Weights of a small GPT-style language model, trained from scratch on English Wikipedia.
Size: 8 layers, width 96, 3 heads of 32, MLP 384 SwiGLU, vocabulary 1139, 1.4M parameters.
Architecture: RMSNorm before each block, rotary positions, no biases in attention or MLP.
Training: a variant of Muon for these matrices, 122M tokens, 14881 steps.
Each number is 128 + 24 x the weight over the matrix's rms, rounded and kept within 0 to 255. Layers, rows and columns count from 0. Numbers have three digits each.

# layer 3 MLP up, 384x96, rms 0.239, rows 70-79, columns 0-95
150144094129138114101116120120122102145106162132144152175115100131121072130114119096131156113108133095089141084139144138100133138113147141121141117123147149087106133164146175132136157144099119153103132116137139098115185107141105122122095136146110106174157135129150159120135111120117153120
155123127087136160152139156134101117149131143122136137193091126147148137109129061116123125135158090120116125131140135100137103110181112140121127085108078151046088096131107132168145062107093117122172117149133143130136132143168122110126189126141115113102101113121124138117102127144088149129
114139103134146133148138102094146140103157091085097142143131136147098135150093099093157139071109174185138144104107129129112134167145142140116093090148139111119159155145141143147144144134088128111161125137113135128086092179125127137117114139162137167148112097129139157151176123145124114164
143130101165143118168092118139118081140134182151090168151089093122101168144112136126110131137109169135107122138070097146137127119084151117092106123094134124181139142138137092142151105128094097075113155116144120177123112134099074102116119120132130144097116116118148134155121166101150129189
150131118162156122107142141146087098123139153139119152106128115139118110156127133149137130138123117112119109115133122140160134138120143098120120148120090088119131120087097145119143136125128071125159153135137155171086148141150125148148119138113111134116164120116121111150130130113138146115
122135103124111112147144135118119120133149131126124135110148113144089139151083147161163103137165139160163137148125130156168146175119087113150159143131133120137164169074141160133147088115134123168171105115101156160142083153143125130082106116115130148094106097137137072107157133114153124148
113144126098154124083164187104109127142112170095129155141139144131143148108119149119143124143118089150095154105123095117157114137134117166171112134169162128150134121100145130129105154154149121135138122114174121122126128193080140138120117127127147122178156142173085093112111155161129135103
100196121097127088116119121123142065124110137127146077113129184139127142153128139160137135166137098090121101119148090138160117099113119167143156129113114132140135107128132132169126122170110128119109121155147072158169125182105109146116094171130132179129124088107098137157088160101161143127
155088089141124135134140116142169107105134081112111135163111147152117121138163123103145123137136127119160138104176124097156139156155107172128150123146143133111174131145138145118102136117128141116167083128085119187106122119091111122097139115134150121110182092121124111163134109175119148132
114068103149099148129129173155124097099155153104135128110118146137147123120094095120103147116108113148147173162152063070111144113155150158121131157144125116114116106161142147153112132145103117083169078142110094158163149100137125159152098130157109125102167110142124156124145130140086120091
# layer 3 MLP down (transposed), 384x96, rms 0.17, rows 70-79, columns 0-95
144152145097121116113153112084146161142140134153128132128124111129134187126154109146105099126183101146148130147130103136129107102111133121152129114106110133154135165156107089138111150150144140130098121164141131143093133146132144135142138122110150143124109165122133090149123121145134135115
123163102160103120120093133127119097131146144133120117135145146122143097105117128144157161117103139167110151127133124137144107055131156099092128106169128157096110108120093116116164126139105080134097115109081104069162122130079109135124148108107077137057104122105134177165114122151098132126
134127123143118140143102146151154136160115150141133130100136136138121128146149113138096117123146129129148132140176100132130134084127174126131125112118117123108138145133154112091132141111094116106135111082175131103177169140095163126119143104076138100138127131168135102077104144165127115136
109105131168087160172133145159136118129163086110121128112134109115145126123091141129129149133154124164122174130150145128100129144134125151120104093147136121100127174119146133130193108078176140155091150112142128144162079140118107095164109134131126128125116153095111120150203108106082146126
145107101122129103121122110095088158130125133118116111110150157149106135123158096113087137163155121179132134191109127113105132141162114146126135137126149127126127110111128095115156155109116102128117143114109104112127134114092112113132162116105138130135121112124104139150088120125114118087
115124135117151111172089126107111171115118145083116119123135116142107122119137129129115077122113151152128137136119115086125077107137119110100103115110125079128121147041147139133139109125119148129100109149127148118112137154168118130166076161109131139150155125137127144145099131099098140176
115124119167143159148107093153134107117141137179137145103167126137144113136155153073119157152149114119116137150124112137141153129149092103152120116103100144134117130145123117126143187102086173148139148140160112150101108130181135129146163184117121109125157117100117161162146101132083137162
096099172142102138137111151135089125115149138155120116171075121155128182175148147144164141170137084130133141148125138129108150134109112133083177146118114120096126093124110138130107167110187150144109120123089115132113120186078140139168134107153145146093114110169109086160093115180097107095
100119129126128101130098134107126136116140118168140146132082097129147130119093149110125178118190139131115110119126179153108160122112144174119100130162077127123182134141113118122143096097142138138079138143171152115148102106120168147113109161140138118129134089131151147110128107148109106071
069074151154101114138072120094140081153061128172148163107120112147174129148149158097139156119143148135143139148150157154110119147162099109108128174151157114168109170162127118126133156082116092159152134137089117105099116125107142137135161173157145126121099130111102144127141128094113087143
# layer 3 MLP gate, 384x96, rms 0.259, rows 71-79, columns 0-95
111083156098117114147126147160118110103084118142078137177113148187132128127154133158143148140144175117154151167113123133149095095121161110153154104116104084160113134118135128102100120159106146111080132169146134156160131111141102165105140119143167093098146130127103155102152076120119090096
145120115140133133167168108101125130089106154143133124127141149102098109137123150148159130113135100100105083132157105126126129138144140133175123149099131137111140160125125106137075112119157152124118132149143126139124125107100153107103175144161107093095134121112138097150125095107158103142
087125104096142080105078103118090133101155124086154137138143105078075105138133121090138103135116180108123135113105143153133161117121087142112104119154118118114122116134132134126099165184086137117149083099145173130146152155132120097120124153140114195105092122174131142138090128131165108141
116149128109154142087144105148163116117101139125128146111103144128135110102109114142115112126103109156109138146128134102120180095142092145142127145156177171144131107119124108138101120158150131156099159123121115113157139114153115127107158137125142110107110137130121142106135131120114147137
106119116147115118143144162134130100169103148117116135113137099080120127143133133149184141106142121107114107100114077124115118111077105109129140131119124092194075139137107119150115088134108107175135130149138099141157108131078130113100160139174077127105146166127113103087136143129112093137
127130146132135157113149182106172113106101129126137125110099140137138124142138185095099135143151151143159139187120193128181118107129103144134131155121080130152138126110156172160129098105142146122123127111173118118088130115145127185105168108129117146110137097084137132114115094101138117165
130052117087142128113147093157156134139132114144135121155129202161153129142071132123148093104112170175110151103119078139111163125125110137173104101119137121119128128133140102130114134135105117129140110146133169138181135112131108155084105150177115120144108116136192140141203093142117110117
160121144183124121151152083166132099208142109116129155140165148086133149109078101107152099135087170140094108165113107117103151154124138113124072123133099152139130115138132140177122159119117119132133120113165135152124109143116124118149147146133134171166112122117116148156145115125145155178
109121172167126070111126101113074187204118148148142123130140107160107123127152073162104120133132165151154142104122149108134149136162143124097131086098121089120114111115176146129121092132115172141092135098142147137100120150136113120152108133086112114138123101109093099120137098110104137095